Part of a small language model's weights: width 192, 6.38M parameters.
Each number is 500 + 40 x the weight over its row's rms, rounded and kept within 0 to 999. Layers, rows and columns count from 0. Numbers have three digits each. The size before them is the row's rms in percent of the matrix's.

# gate: layer 7 MLP gate, 512x192, rms 0.178, rows 375-398, columns 0-191
# up: layer 7 MLP up, 512x192, rms 0.178, rows 375-398, columns 0-191
# down: layer 7 MLP down (transposed), 512x192, rms 0.0652, rows 375-398, columns 0-191
gate375 096:536574543483545525551469591466522526456574524475453517515437511528525505466453506515518567465459555490460491552424490572498469511434512485524530510474525480440550531518510391576547477497413577465481521477480528536525498549448471477445478503450485420452470490542544483568501449557537480525521476537543531488546515530463495441550517519557532508548551464566496439541525458470445540559498516474520480500553529528500521513460494460504499546513468463523466499508522489473507461470491490452485527528531480641508521498553563586456586509425480509508535529498446478450541442495459507520
up375 092:563491540516408511500544479513526532453503411505456497559449519544505531523501452454577458421497458472530548482460553486520511459486518526497518511456522476519531457499523492463534416470512492493472535568532476492555502555530554447455511482493446530491465450440480505535449564495554479506472478565474527497521536517536536541501531573493528434549560561466430533535523516488514496493479472504458414517450445505434487586417455499527487433502491539445535428446512498517470432561495515558421474436552490558568529537521539553464440525453451475426500524459502450518467520563484489486
down375 094:486484565526478462536600522501481570487429477483489530529532496513493504558536463509597502463428497531446481498459502482435496512490510562510485534489416492536573519495444478494513521491461529430550560478524482508514473505614536495498503517441495542421445437505495562508423487454532471536543449513514509438493455478540598439459508542453485447475513438578499548503493506503475550552549423560514462408503469442485461552449474565455533517501545508529500466493458553518521490470444544567454485491533520501509457426490495428443511484484497498522466494528565509521526461448551463480
gate376 109:452553530528593501484530506523499507536543537487452519509513492508527515505448474511436477483597579481481511426510614483433448473478469471498532500426516481569473443443449486504510524536478489497511532514459523467470549453529468525508515529444489517430498470522511546414416479420516480552540478570525523535513508467414497501446480541532469517505511521570585512507532527453422483495449450551417505453459465448568548533468427513479536548484526487499456543572503493501528522536480510525501470493544486509440529535554536514551537501493436530460573481489603473498446521480467451490
up376 103:431513446421486493485475500532510534541504431453518518515491473495480485521515388502484485501460507499431558547585522607540493507503475520495509560457493471505449445483528421439495523501456529552434489517483453461551511479463514485522519494500546439514533526528493543447454455460563532491473476492471537459556497546463459567539569556443539581524495482454448428457499506434548418449547434508511445544426549436584462559528507546446567504491500510499535443565463522520464489489523479489530486505472441571535478521533524522509497512542470555488530467512485427532526453513476464475
down376 103:513446449508516500494512494555561527453544509523510497551477486523386425473428494423472516472423487460514426434414437530487479489486500463571511552494514468539512497438573420535526425527507534497495458489511516514518494516475474562495489440503515526490469504512484517470507522498411516514459517494486424536500443518518563541525433499409444524472522482460516528609490529523462509505511494488544618479467515597466546488484477515540499412477520507540468521453505530557520433489495492503464477498529541546555552504480568453477507549475510465451529423491485544502553463512568445489
gate377 096:464498504533556435475481495461470451461539467562467525392444469544469435557482516525492511538511524560558522510434460535565472443541545513551512440479481503469427446438549506560608511501475488443442456566519489525545540510539571487481524444471505529502526524428487422509498521509423467462519499527536428483562514583516490471524439514462485426526494484519530486582504451456488548479490484499481439452489509539496488548524470535435471513515565470506451455489546565474509507487545507524513568416525507558444485504530563508479466522523553533524495440493564463455524557500528502511
up377 101:471498467532488521520519510574566487471546459548521505509538548506496457548457514502477438562515428497452492513451448540524543510457510509507567510550510475518461496400487512543505617537494484487466490468532504485505493422469400511514559446539507456590475534465483469458504518405464585464550506533528515547541415478501572491414551500449518529591503503494450481498489537486558529500499518576476460468529514385561532509534476472509512530499585462501516496459502574501487483417482492471527479481515486541589496486558468563512520438468478460525455505520497484471512510481536515556
down377 103:562547419533451467492479467489476492487488521454519427498483529475492499470524546531503462459480544466530418552415495532509551503479470457521486535463521537564561466513534516549515472482560471577550473405531480545518503579534464560487520471475445548477432522478589475484477520465381585434491506479470525516534572486520523452519463508494532482536569518487533563490480500500534484443512477446501548490441538488452478506583495527554535487480500564516531451539491477502489530499564580530498484501534521513507466569426529514498593447494456509532573489493504531473494559439542534583
gate378 111:536565616513492464493540490503438526518591450430532539448435493472466489414582516536523517508458530422481481561448521564455454526550502488534465500535475522493449505475489511526552524472491436492488501545470526546486563492532467472513503488470500484551462500438500495515533530505462442321461502571511497484535529473417555480506466557520581552434519514555504534498481508494473505489583451461469483460499515558491422506484480548434534523500546513492529544506562488485425481495498536513484510504481503512497519463476487496481542489465482469527498602551448529526506492517463453578
up378 106:492503455519525571532493476517459497464399526472550514515532500407505449545480451503471525527481545499551473527524470513498523493526529507482525473500482524499511464417503503461456422488475491475484543455522566468511540450472547437425527509493487520461542400487484465529469562500595493521478436497497465436482502537502465534504539471521495524519471608509554505450577507528471524475486524536499475477498558465501580536488542545500410549499482444505470483518481525474504446480444523384506515493450466511528452537482499518526356579540508466533546450452520560486480541508603533447
down378 108:542417454524478545484453515441517532464488484415516529474525440443456506437582477484492500519467555525540524510505477496553506518545492525488571433499501538468490555456601519484487383492524505534488424534539468459498502548477545456497543464447498481476516513456517509483461506516483447540495458557528481573435526455476492459490594542461537537510487436521514575483444500485532531448498476469469510527510445575573504527483573518475491513437436504523498451520628460455433533531499484470510506577461486464546473523529529497555481563471533540449545537436530484432499474522462503503
gate379 103:545535482458478454456522475486443497513487468519531480481498523520477505515498491442481522444441463548526450523488471557529531479458559508455501505571497469451473481528525480492478529515532553509591540396476527513447468524454505441486534495478447546542523459538509528522426580547514454492473560487444492512472514464502566471464472435494540562502499478454480558495513589557449526474506573510549564526533547424494375554540518425535454509445534576489517485517505481524492505447537529475548524444583469577587530419509462567544456499473478510499498450470498524437493449493529492532
up379 107:490430434449460513556496487504438479446550491508424541512496454494527519506461443504547405486506507534520528500435510499513473496461407533452510499490493478415531544483508472462501471485483537444519525520535456471455537548458492582524534458454551443511479540450521506546568554502554480535475523476566469556516522621473541471475559534442511516463511570477527497511447523479452458471506465594479435485484461526507476483442459500533534551578518474432523524565458488538487496398460516532449432511524492480492566561444491492481512475516484513436416552469492558532495466495534456473
down379 098:457550458455524505587534440555510421579483536470567494511540468508474509520456566577479479471480507541519430501524404457435505555561440437435504499461465498477506533469462484457460546470591518502547528515465486486537462442540482452502482530484512520508493485518481454482545478450439527532484493490516503526517441503569553511524526450585435432540456543536604413478502483517420479502439473477481470511520548432549417487471533449546568499506439527502516511537500484513511503471496561488530470428546552496447498570477505509449428523530485530494546542493532499514481539519507515522
gate380 101:519499488453505492481479536502495480504565442584475522595525474510539528439519497488460482581520600444496537508511495498503513545481504484488572568497503515397528487553533453515543527479540457499522547437483587555513430490508514471496469428581511500519458469481515467475532594468447495506537476488506497532511479531510450500501587517449497461544512432537467518488551555517507542482469480507478471520518475498441509496535485485447530546490505475489501463559470509496498529548472530492457452472632539522497447564470569558461468405458502628500528555490551570517479491452520542543
up380 101:489528506549453531559444535479529463481529506503546536498482523485520438468531540429572543441482511505502454457473553523479563514459492525375490481495499526474494514477531565516555476579491525544512500471477484551536543470371522411488553468445460420544526490518468517540545557541460545543553503538509533491531503507492511492433526475559554527460492495496499458460512479453494506530487450613500518581457445505519530590430463491537455494390552539474499534461422540465487490490561530516500463533557491474479464495522441526539561458541552498511473462485500489458490451448481485498
down380 101:495476542551548530456440517461545464563548479453525491528506530469521548558487542510473460537507431409412449532571482527492438517491511497435494506398562432531532450527549498505492398534533497467454564515488514510492483435485491528508592465472448464448445468472536467528487509509545527499466523520488553439483490484527531546525500515468550519503508438407434442517581474531469534511498485551492450491535468522590558509471480494520543469557467530456453448455480553487493506505490441472487461503521552568511451597569530586474462522478487553512508443509475485479489488462510462509
gate381 106:494511411514478441542530497479496533487486534460513477466457507487544591538462493517461577518472479526542549537455532560390517494480443584524514494520490492503567494494486540485506469580552461505472492538553499507490621444505463575467503509509468490529533539470429441480505548503541456510486520512502484515532549426406556473453514498494500477486452531470503505439523436511491541525445552522425530445502505546448505438561496511482452455474507537433497495485481501443466546481564519439497506533504518434485494428516436557482395572460451424539482512485479450511439530451499494514
up381 106:473511439445544504486472520489495506541416513462489597542489491538391455505501431461425556544513466498497526501517556459505588525485527491539520459584520452489550488479407502458483467489469498585476479459511486467481509535528481491460429502515502519440495536496523551425497486511441478518432518515506461452482516544454562498518489447498508453459509512489502502527481476543561480513584457502503527533520495497409404523428509494431507482452512498540466476453424546508471374484472510554504480493553482487447465456463498421549518469545520477473497478507455487465513552513622490522
down381 107:432491519593436516471492480555542517539542495502565504478548462469505517480541562515463557463456513512474512489569418456478521580499489501472542516560537494467489537471510405514560549547541568485465463554533453535529518433481478459506542519521532479494498491542471450485495490490471516509458472463469459467490455541523504457429482402442447473521469515463534527507484507548492477478492460461465544508542511557415421477451530529488506401469526628491546519502446551489480508541526491565486455548534516486478484405431535564498480477479551523504554509497467494559466476505469602489
gate382 104:467534453510524605464468414583442423532513552470523464469542439550494533500468476465535477544537545496536548538461548501515527506458479534463511443501515554499487520530498547510488495498537527512478456452545448494483504480486469531468487497548489464520483421480503547498591502502540486454496401512559476496535438537450482466474484446488493503469530594610484531517474520552474441497502470480470583515575553540477537401578477473496480459442462558531498524504539496440517488440490520493502528470467446535423506559539559511472449456571438535451544532467560526497506532498479447508
up382 101:526481581588588499414491473487457511461500530449452549579531547510516510496463470444555542582465449543560532537490524546542456458474481528509477533524514504515442528503537526467518550513503486506546526419493500577476534486450485522501515479523473515562514463484440515458533479457530552502442492454458508478473495529429537482457530532559546545517541472567484546569519530482552451537482408427491514497533554450517432491464565537529486516474507468488478533463477545486585511473531496532496502448441531504490390482538500613450506456533477504537526525472491531465599516510446487533
down382 098:463498501434479484489476504496484506440565477450471580521512452504513567582553508523529515443581522465516552489532580501505516461425506466464461426486468532574466482455460483438482464516542455504393462547504489484450512463488433562520473418416506504455434542481425559510525494523541459446511477464506503515497511463461450526562481469484511513523530541489488513463542572532538496516539533456518502520468530482517392526565487545476482568558524532558513476453479500451550465483466513497476502525514539455486368483509463525518590571480524487457503449453532461531479513469471493495
gate383 099:492537511510531499526490548494508557505564563553482458547471455531479495475512501529449480581479519471483475591414550520544508553465532597514517483539500505406422534475524382517438544475479540543602487559488452520485503523543480464510528551522478510503477486538431585477487469568543532483519504543504549520508473473501583518488482455492511491487510495514520529598442468488528464512498540465457551464491481494515540497554535472472533541480493497545449505499491556492468461541506451495539485491585519513497498445484539550511492533509473573548650517554568503480478499495489544587
up383 098:464391498488549490496522484450531432582532455423482517463524478503401467485542456484460493452506445440514526441545432500492512448502439518464444569516439472549473517525510478504457474492480414507454468548493549503515464516513518536485526488408469511513510451513562463532536549498449506526481501423465490521505484525484501552502525515492577491514449563514448479435492442503503465542534509531481484555485525459506514514483432519467470513521535545492393505499527444487504539429433486481477427476446531543558517559460609567513492525442479437484544573484475491468475527494507429429
down383 105:498486496428503517514564498510442484514449439528542510545460493427424496508535508574492448491476532511492552496501475438493474525475467470486616523572562525473522465507499530491486510507508522543543594419523498529549604480435504510511536496448456539521494517511492529433472523493509529470476512564568490440493431530474456462469484559534484461510496506431528470466545492545535548472484561462501533627498501508565494475394488454433459549540493481478513471527482505534444506480506460480538535495574533463393464522475506476572499521519560530536503436559469496494443548471497444478
gate384 102:490530461491554604474468601472545505490498498491424452452570431480512468513517474435486517515492456496515492465385482509578483472432450478412551450546516542471478549452502485536518502475501442544491509497543494467453502504437549538498432447481540505528531477519505535499542519564426435468504580474465488548508511504481509528477530535506476494481475480546482452555468395550417544468541554437472515462447492417421466438489497548538477542491448516458505492526540535531442499478461462474544490512516480525550536483502539459502533493484464504594469514524484512509489544460564504425
up384 104:535495562489488451479519487575410556450523472501449506447526495464489506551521440539512527488514525498438522485579614557503502496529520480499536508476487494453477529500481414504467504480466510530492505523552435446485540476544553453511548464447516469510509459435507439519412563506496530530492482550477552418494565534503489497443542447550526493539470479434518534494467528535516403495503480477522465528473482444535529556549520463515502497568574423522535567583468522439523537444580556501535539447503501505571538572528518503469445549456540517516489558446447493491541470473514445463
down384 102:535469527482520415588425444539581477526492575470524499482487540549489512502536444494532504528536576525499473501462469491439535544559492504538489572552625490478533534550495511513415453474527465541492476518508496516504598542522447481548504462501504477483477511591585532467485498574471465530517505467570488537456528522554522498475503450466512505465419475442512427477533521491486435484524560563512482494498459477492540496472512509493473415469504493496461500537519519448453482489490539552427535495578514461521504521498579534510475484432487604547533502519413496504503501489462470583
gate385 095:586490494461520498532495427483464468474494468495484540599491457507460509555521495477536524490514430530505478488474516524465588576503480488434523487444506516427463460456485537469484493568476548441494495435436522501538554543528608487552542389469477546523472547520550441503540542446532469521535480514539439510505467471457518489508486510520512450510484542569492582472440486450508542541523523480520490484508466457497492481494518488455503502468472475489480561484518480472467532461487553499533477404467562507441456494559512455519553492492514457465568509509547386440453510559529568610
up385 097:515484523527477569544466550510483507547477528512520509474508588571481434457503483452510518528539530460526576480466512494439460543502528521562511477556470566557600506508582482570534492431537498524463434451456480486515509570473480536503478497489453500490480503502515509476598568535538522474538495457492497465546427486527507482527562449507506445542525440483487509515481615536504452501541547430483562528499561538552562471489489534472484494529462453453525470464525441517494574529440471508431525514549545510531504502484491483560508491551505540500489483571552456546507472478523456649
down385 102:448419537564484465517553543519529513488536517512459405468471550526508539426503503466481491518492533499515484535549517433543490449472459478510442520549446464485487497599448479522487554406445467553488460475519521465518556534491431545413533499517521427475593438460501595464519558499476507489455528427460544475510536542513551552486428612500468486506504472497479469511477506501496441569552521575478540498513509558490480518571459486534492541571505495509457564513488547515488459513445500547465547555562478544451522549549520477550469498512462518514476504446440520524496465556502500481
gate386 091:570547425458461416487575508514507541511514550464469521449502460483466424474567460457482499506446522588466505494524456530534456491460516416499460512514518544456520516573518491522539485445512498531478467457459551502527481496558483520534456503575499492489593524496483528498445500579384532514486486473508456459545509570494481533501454472537453445488495482448393481513497501551424498514469506476432499502544569495489480487531495407471401474500498479580481480463510484449498532477506494467508501514455453504521426474553506590545478459461471514497493525494438477419417461543533490503
up386 095:471538478579542575558515521557471573488503507488511454503514506496491474517518553522521519480554516432552488508458595541496476542445457540525487474506560482418593507547462430554473439453447474517519479475479511492518520443461585455517462521496496542487421471542519532505483456485566477479439511475537455520459510517563522447520433522545401497429430485471510480483501490517507543514477455496460506509520453465483518442453465486454486521470475486452447464433527460581557558477556513551490487492556434537501475536484474522478462518543494448480541525492469529523477449429480593604
down386 091:602502486501391524461501508434458436558479537413533519508513465565529470565526466490524525544456541553464538499496442507517543526446490551471554557478523523505485539590511499502540480528521565490557484540425545520507521558522500477496517464524564475518554475496574462505523569578443552579503561494474465494482529547477547495499504530432567549500453531510464511518514536560465443514567575529505450504459529462432482497585509517499434504521554512508532553537592542468489475506493512482508505482490521431510527468475460501539479477555447555524522568562542454505515492548546473493
gate387 096:516495496482537530485495503466496477501526513551472454460499518522528466532534504519505478399451456558492423494436512510520546533466477504536524564540510495513496473506541405398517520588558498498532517459480485552511503473494547496570458483503558509576512514440556479476512542390446505519465547521508536501435510472435501581514477552488484404453505485515569537547479536490507453499452541458561504449485498528539529508507508496489506442497545533471460470427527472471469444589515498492418489546497482451502565539457519503500530462468412652527476515512503469503452489494582507461
up387 097:488473576507469445506483502569484539462506467451579530548406443446481488520496520476494490509485428458515549464524481447450451420529487452534510440422487502461490447493492488512401555503493509535554518492500518539498533525485446520471516467460458501512484505555541514483501475573580449528468469510461549429490513502502456449428476452483552505576559477415425494522473451540469474562546465523511543574565427494428494545510522532535496512478514502488458540527490536437487498471455577453480589480500490519502439530450540573477505447562536449523504537425441519473522506479513508491
down387 097:509438512442548557556560492539584597445545457506513469558498458460521439455524485543493484471536502449507526450525557564487485540449479520533487531441494535477495530543509476496474450503518464476499475492528500502462519479596512488534525582448497422565523567483526518484483488447526499494463507515475486515444494492572493604536494442556515507537472467499467398491510498506499528571479473506509548453474529534493553437560472550500511520505444544472488520535470519544474485515427524490452587421481472513498573522477509574506487477451598485548590486529541565544464494548429473496
gate388 088:495503470495471509495425450498539612532528553470467451487485558434422511465485472477496540501456487462542527464447503534546543496526566554468576513453429506519499572510503472465461520439517530444519512515496439479475549543461493462470456433461508493598546547489490543515503507549498529442500508559498430514487505545518513462435507447570559587465458518564523493510522513536499501484473509453470523479515447427505533520599493492540448450524468460497479493496480457491512459548504497436541459595525574541480535376508526529511507512512444501566542459544498540430466472530467474487
up388 094:458469532425446438469496475512484484549588478517498520438463514547529460432540500567530467506440484476449508468450492480434448465505534519481511476533558477471469507480517447451540481509491375527475567549435572586581540452528521594507535478473549493473491536455522515473475499530476598586594474471494554442425506550476490453456505483477504485517531476528470496528498519569578464472487477482556565446496529492544515489462473475494504551545533576503446426515501521512502519483521529544514497473497471447525443536493540543491466518450476516455467517593436537523518493503513510509
down388 096:466481527528406498530434530477541436481509495535474530476535420497499488470534442513482443475461513456484491459487452522454491489465481425545489476451664511430493467549537525513484528437507537515506463509491509529540541470502474427559492522446493474520546422534572507412504479496471480477491503505517472539374577494515486472503496520421492465466489441514482481519523495485523518478507493499484434456494547503514497544455468559572547531507501570588486470484464481495493583501461565531441491414556451517537497534519483461506521515446521503533487574603514505532530547540451510508
gate389 117:445512476474593503463463526501522505497545519533470533545441458473506465519497503492400474503484450480511466520536493459560466495427530474506612557526482444442491526522541549493490512588555472525514522533530463512447518498524539459491519467484508485483526537543487565567460443524540520502577514521480485459591501557568478493516536473517548549548511503505424430547532487467434482509453409536502499504420536510592543558513525463531519509540499548560513552532537527578522505524500556473517474495482529548476510525578535453524604553537539462457588513499491454513520539535475562499
up389 107:491446534551489530548504497464506442432480567538522474503462543552514470484499507491503551504497544465503511468426436482551513496493571554536571536510442449433534542582507489499546502513442496488539444514406441471397524497510516486514511482514448514476560484452445552506441526548501442434506514487552474515492487487525477439516542577477580493444556536492423504510508512488468532484488497486429515430540475519478520531451422489484524575458416478459535503488502556532503456468570456444521540452498450482493471501518489562498432509511424433531500534453486523510514423492543536596
down389 105:484432459532495536449528450535511465585539428516461484532471499469482478491521488495425449567548517468482487450545436498478451447497528498466490554429524447497501441506501539458449516558486462545418477500446520543542464526526606441497496570505568468491499479504447573627424458532570450493521563485521498468542454465498450473508475553510499528445509512468495510457517491520498540486495495481491496450512497492488610528526457481506455522467457456508524547455420479527481521442585509529489478464452511494507523466563504520503555480519545458423449544505497516455382512506497532483
gate390 116:500573490496516437494448480440482519445459414453500486540477526542515556456570438492494459503519472486513491420500473460555531478473499456475466593512564556605502495483496483543526484545458488506526477522520499527558557492480620550487521517521551511491503428546464532504531571546543525462477536535438449467510509468477512517481473536536438506529582495473504496545506509513448500492505458526507562533518498580454559527470492491451515523429459445503540561540485584462523483478517511511582436562467535486445538522535499535466444510388518492534502437513471487488496515577421529460
up390 104:525468506532498495473469518486471417446458540501464491510500434479528488491464532553562426514488487515478519468494513497555502500471495442528593495490535517554453540480456461510504553527427477454615539486601540507424504510521509501535548486473530534540493481567484471476478449464518522462476602474456555460603491567495590459590505527585497543537499471515418442479499493548513443510475539470573493508469527476453463542465546491487503501493523523490553536451510541540395538512534502574427480544521434479471523502525475567491473526480470507473468496538464462512422493489519490443
down390 109:574489509474518518507517489444501544540538497537537511512504463519527406565457510489499425455513524531398410579427529541516539507501560514473461515509569472498447531561457504559465503517425479450556543551632482503470468506443427480503511434516460448468532556458518494469556420526496489539526540461528527500520470430502566500539516477469502499472512494452492516481561458562474518541504463564462523494562567485414534448514508455545524502510464470559476486527545542479527456436501493559490515571570468504519491518488523525586484493484543566441516506506514465456526543508517522492
gate391 108:493448480435529480447449483511472519555521475530504436492481520457520558532509534548494451410606471523526481479488486481545472578501459481467422506546529581498497522502502523485560492544542453505532480515416480525486596526477472480477491470487499560508430537523580401510551500551402499452429457573539486524565535480517509462492522420495474489483513556473518487509534547489447503528576568517477511534547535434543515455497492470511433517565540437536519514495504548512488446497551535528534497412508438501548507505500518465561473480405536459440458464459464483502552489494501516504
up391 105:489477581542441480538584432483510450466519537550503528494519524478452465531482528499590500564463443531490471487516569457475463564499482517450422481549481509522477576483510473553492541532504516525575476520489530570540464483516409507460454507561460541500547440493442543526520411494572480484526539482559495494435494489493510560478455464545516464487459476540485508466482477474503482559516504527520475517490504526484488505552456547479454549427463479511491595436506500554574518482452530534529521531472485505484456594525497448503528532448445528595560509460599438484540485577478485469
down391 101:461444478490454497514449521508494500495490521458574416555502520417496508578533489526471432423546476484511561533472489518514518536406497533528534413474507489513524445497476553505527560522496440476540543487512427499445489466485576484501506484530522516444489575511524545518485543510456564552528493537458441510551522507523501454505495502461432432504458538476537490473543454477496510483500468564492429477515473505530405519486436457504460466599439501466482493469542566479458554515511495513461498493535480561559501451437522456486583496520475512469567438420413542545537515565440501548
gate392 096:475504561544492481459549525507561511476475515524488456610549496502488471511474513503461534436548490509487495533383519438562509471439510512541421503527512484528402512459503539465509529528532543478544554486479446455528458530553462534531528468494490504471465486464494434530493612481466449508490545521569498489494570506508491433539485498477519536493502553462454500504461400486531492435463444561535470499511515512503569481457531501521528534474462522589476520496520499452542487463524444452538488532484461559481528522557580501556546537454432544492553444512550445531367500528499479452
up392 099:523573450476426496465474510505400445505533500565488491517547522468512561525514482459560476481531499538489536461505529517445488520472402498459514494496470532531506525507401432431522528469477491479470511469500473519515522542557416521526430496475445451583477523487567499445449515516508572509511442462396514478477512519594441484534455540476549551437594472488499485557506470551512518486515590463419447495513415494547474474560546505556521480509444445528399451523569465484473536519539542497505515480504484491459476534500514511496522522482528513468535443535551473515504533474539473538
down392 097:553472492480412471575506479426509507481492504452543530459507544445503511500500488543537547500502452480533553501492519489463509534441501471505516596508531488502465458492417516468474596434470500489489498500441540590488461520461468475460576489514449520501444507455579472553545477488521469470511426495460461504455537587495476471483564492482491520528468508513495507499495484513550531570489444477456526544497467526465443516575487519466535568522490501512485548437446514434482503472492576568518456621482473484550511535460528501578491495443387492476501467450536469501571492415539459562
gate393 097:440514530489496575517469479478526467504523503569479518483462498503539512544451475503461458436480549545453497499469496423492411491446520453505471455467509487527522476546503456515586554532490485526470507410493527514484491464443548505521495440455552554598503572490474515505538530472548515493506504491574498555498508470510489488481524389615498519475501429441520532499447499461461487494438498474439541518482420478478536509472451485573495501472473486499602517504541497437471468419591610484472504515528506471511524492540465519427542442459502426522485507450439570469469479474460537491
up393 098:526520506532541517455507437536467520541496491519535417580526527487518455521541560468494494477554548458534525527478527547534459492541483454501542433466468480540469523558450505531500538485492451436506479397474504596441459555523530484467515495519533492527479481515577471509524492482507490529539526462482490565543551447531463502435520537414488480495447521446473559444507504496579511487465498549526498507511568538492481544541408503480462488469553569496478528557516503481487623523509421522486472480555413467510516580462452581480550593570515504476503506513526432517484457569514530518
down393 100:519462439499448532527517477508538532474542395528468529494450464530484462477484553515471549500461465528480484506444521505505451491473533530555530436487512481502508461522539475429472571543594464504437471503543515499493516458500514415511435555491517422497543477509504493460534524401490483491482467494459536471516527537448496458417503482498576515552483462492482428492413468543583552521542461493551516511457480457466539555561490469510491529518537535547441536527449479426460520504537463505491507605561544534462547555469514502572441574497532473445469483427482510558453480542502537420
gate394 099:524536471570464507516461524451492519531500440530566438506564474418518477508471431423506543476561518518441589586483517477540455528474448537533504489491450472446500451455479410504533538467525431476456460494542455511470495568511509464576516506538465471530519554540469477559430530538533546489489547492529512482497460465484553493531511449425398495577465525504495493510564500465500393484462550515540534527502443515516520417491529480492459492548499577476497513568496492516511492494418476539496552467556515533416496461508480481504490556437513477530429499482560482536572473472520467503
up394 103:489524468483415495489611522549503565545549530498491519471475538499515524519527469483548521466458462507474433522571441502485491521469482492473461498498466555416467520526571555441471534547589477545511518498563494557475548484482511451511529534459507518506530511544535503539550573549425443539477518500539511492528488539527486470472436539384458474455528537477489486534532467529546497536553483526394543461565533534557531472443531585500539447506561525455513438449506537567500512441501523532512490473555480543428500511547473478482542487459519500541491493537442486504503474416448500407
down394 101:502490555395480451488486452502534504392410513454481530477446482581480529402513504475478476432585493547463529427545504503584468442511509548484501494577503463475487488458507468482414500497449566500481514481567448603508564558483490537553513508565482529549481489539427485473506508494504450523533523511489458536430485450521526533442504466502489466526432455466517549493526490489557529502480515520508516474455565550508458437576552557475498474444550546488516510532472498487516538499555525439519480492424455554474584493524492527554467494531488477516510489521445535524462571461509499486
gate395 097:513442458491523536542529564464520488493494458565532547536495477437501537528505491549456490553517528516532502451485425520508520463403537543506446468499452515497473520430442520488542477549527513463457499485507470580511477488506503489488522414594527445480500499518505485467532524541447544434500427442570513497548485474482538524560457460580513528459482458446523479498503484514494472510519500542445497433493518586564476509521570520510525464467484594544444477474457462450552496454424488456606471501476455495515447481535598495521529450590480508444485480566478500470567418502538521530
up395 096:479502449461448440534514496485467480557408503543580564559423485496518527490567485513469512519486555509546556499519406452490533498513524468486433468451522559584521477500532451525441425488527462454466477537492502536406488411476517529543518456538463435516514585543496490470529529537522507491470478468553504542514501486496513448469406493473466568534488512467588481497496498556519518506550503528481480517482469446464494459475571521398583497485508569466472578502477491530549481494496512491594495500432519532519497451487432494478569489497555578509483468544519532511526475450521489440
down395 098:457499446488491485639586510486539476500491557489527525510562500500578500495501432496468507419522506425501501489516486536540491495526505474499513533511431555529502442453437544501480472476510471442491562492458457521479513475423522461519486460487507544507553498424588544502527459544513506475478588548515521510555563520553514551506546433515504473481466467487501481387516522449545496440522524499502565513523447434457508505466467507512548457475465518480491537454528427523561518457495429476506458498540553545482521474627513496508492471468495512461430511510578574480442541460527486431
gate396 099:478477455477493469519472458492560522459468511514521463476451515536519535456555518532534498497488582565489484443572376520465537505474501498538446520560484483457524508514561482557543423513497455478540445471509483549542559457506488479550544500526510540535532485581484528557515559507513499489529549469544461488522472523532534448479522481522534467495500508427495445470522413536482524452582501462541504519522529519544544479530540517496504475479546506500561496500485481463411542485467511496604434511584554458536499507564525438492450461445536483457457555607533448482367488552515530498
up396 095:498585477495479533495512551470465469524499510434629524472450469467568480508389452443469505467463491493513430515499480511571523529461486521495482462520462526531530536491501413483515558442465483484540481493487514493544500478481556515491465466501458468486495457535534542474517403559470495522505525582434494570469459480512483509466477412504505445492527472538525462479469626519513604424488510513481534499463505609504473455503557477458457485538455489498559503504505490538518534554521544527474488511543468588513534467511512450439520460533512452437533483514453542488518523530541398510
down396 091:489569531566467512506553469448579532571530533528514474504476458496555507589494538413485547510529503467523539561483497506573524563500461493518500532511520570513459463447506490453540496466543496507476474503559485469562580493458453460503514492488473440561553501451532490500515468467501481482577529487444528500467450430517435519466542452483518502564535473462483452465505490469476474609437449516499436523556484539471508526446507549484460485463500449480467499451490557526514544509577554561433541459513405541531515572368490464477488498528530511548484449465500561502477497487563476518
gate397 106:460508530516548414585522560439556518542521459466455469557501511531580432498479436536497511454493482454505500481467585483480485470450490499472520512502543506482536454496480482488412540521513458500545499439507487492543555586486539563483446589525529420516451483511454431507541607469482516480537440525417543531456492519484583515512471498482460466501493482488515563451492517502454449458471459472534574533489487498448541511566481507499513470539509439502533466447517597469523458476548479432537535472457554522462453504530489492581549453490502556526502520511518552533525518548540462418
up397 109:499473539529490491436538509498548438479496463466580472472521543429524507511516502506536535494462529462490512558512554477490558531516482580486481554483490543564500514492499515507430549485506511458526491462498521448497465445551444444484563424516554484483553486501388567500552489474498437519437482458594513474498570453479558471452472491517512496515556468460522493550497487488526470497495515508537496433466492525477453497460560527561464552449577501533560501558489513442527457470537460454439444459587470610537546480469478561511476522479510403500548470429472465483448497409480465512
down397 112:497573479505522538516433487508531440549480476492512458533484454508496495573514542496485479425390552487507525534528478510469477504489520451489519456560570521448443557512520524476510473464511549462560486481447474533470498500488561502454507467611532456522499478550491497425463492528477503587443480522525528469454493453561448546555558503562572488501537499432473498480484443496467538429517483520460429543560606473491530443515554423545549544440447481487447458493463535418534539558475518545514435464477505452503528528477513491476428468496502491497562478557548484502481523575494544495
gate398 097:519466577506417494508463547430445570479540514525492412481447517584538543538496473558470516476467476448488484517513474508453487548510458461485554484486468537557450505432494479478557548448569503524476443583440565484490456486529469511481494492525431463492523492528489470463421476454512472514536489478446565586525449486538541507459540462495514501505567554458487462525476532555477533568407496469470511497489478498491406553419472423427485448532514495560510560568541510506495549509487527453523491528514470550426502465542445472515493463454499513474509491520529565499560573454518524479
up398 101:449486468459513445494503415483541481461530471557485426544452471524536472505528470443491496498524553476514416518477476456509548528548473506504444510535550499479530544493558547479456479452537510511482457517520527450566521451479459529491492490489539542538559432490546538541509484491391507530549478466491530522506584579510390482469477511479536511446509457513537504546500513565510509418539485472530465504477474536517464506543412566421526498505509541463487513493518468501466449422495524461508476574525507379452540530630512448504549503472495575472431522535526479469503466499483462563
down398 109:462576536538529501465443488559485476498480478482435531513469501487491479562538477487547516534461474533511491410517476468475497507452569442465484457538488536485449557474425457476519489526525497403523477459532517449525504468555551530576507431488482548538537485538585424486529507506409528464404523471477449487504502467517499505521502375554502538450490545550448508468483484568501524516554518490456451461424494525541517494485454465449495481524514544556520492469472485470493426530555576419468425498512537473507441450492485522471512517536500597540474558479569472501529512492503579536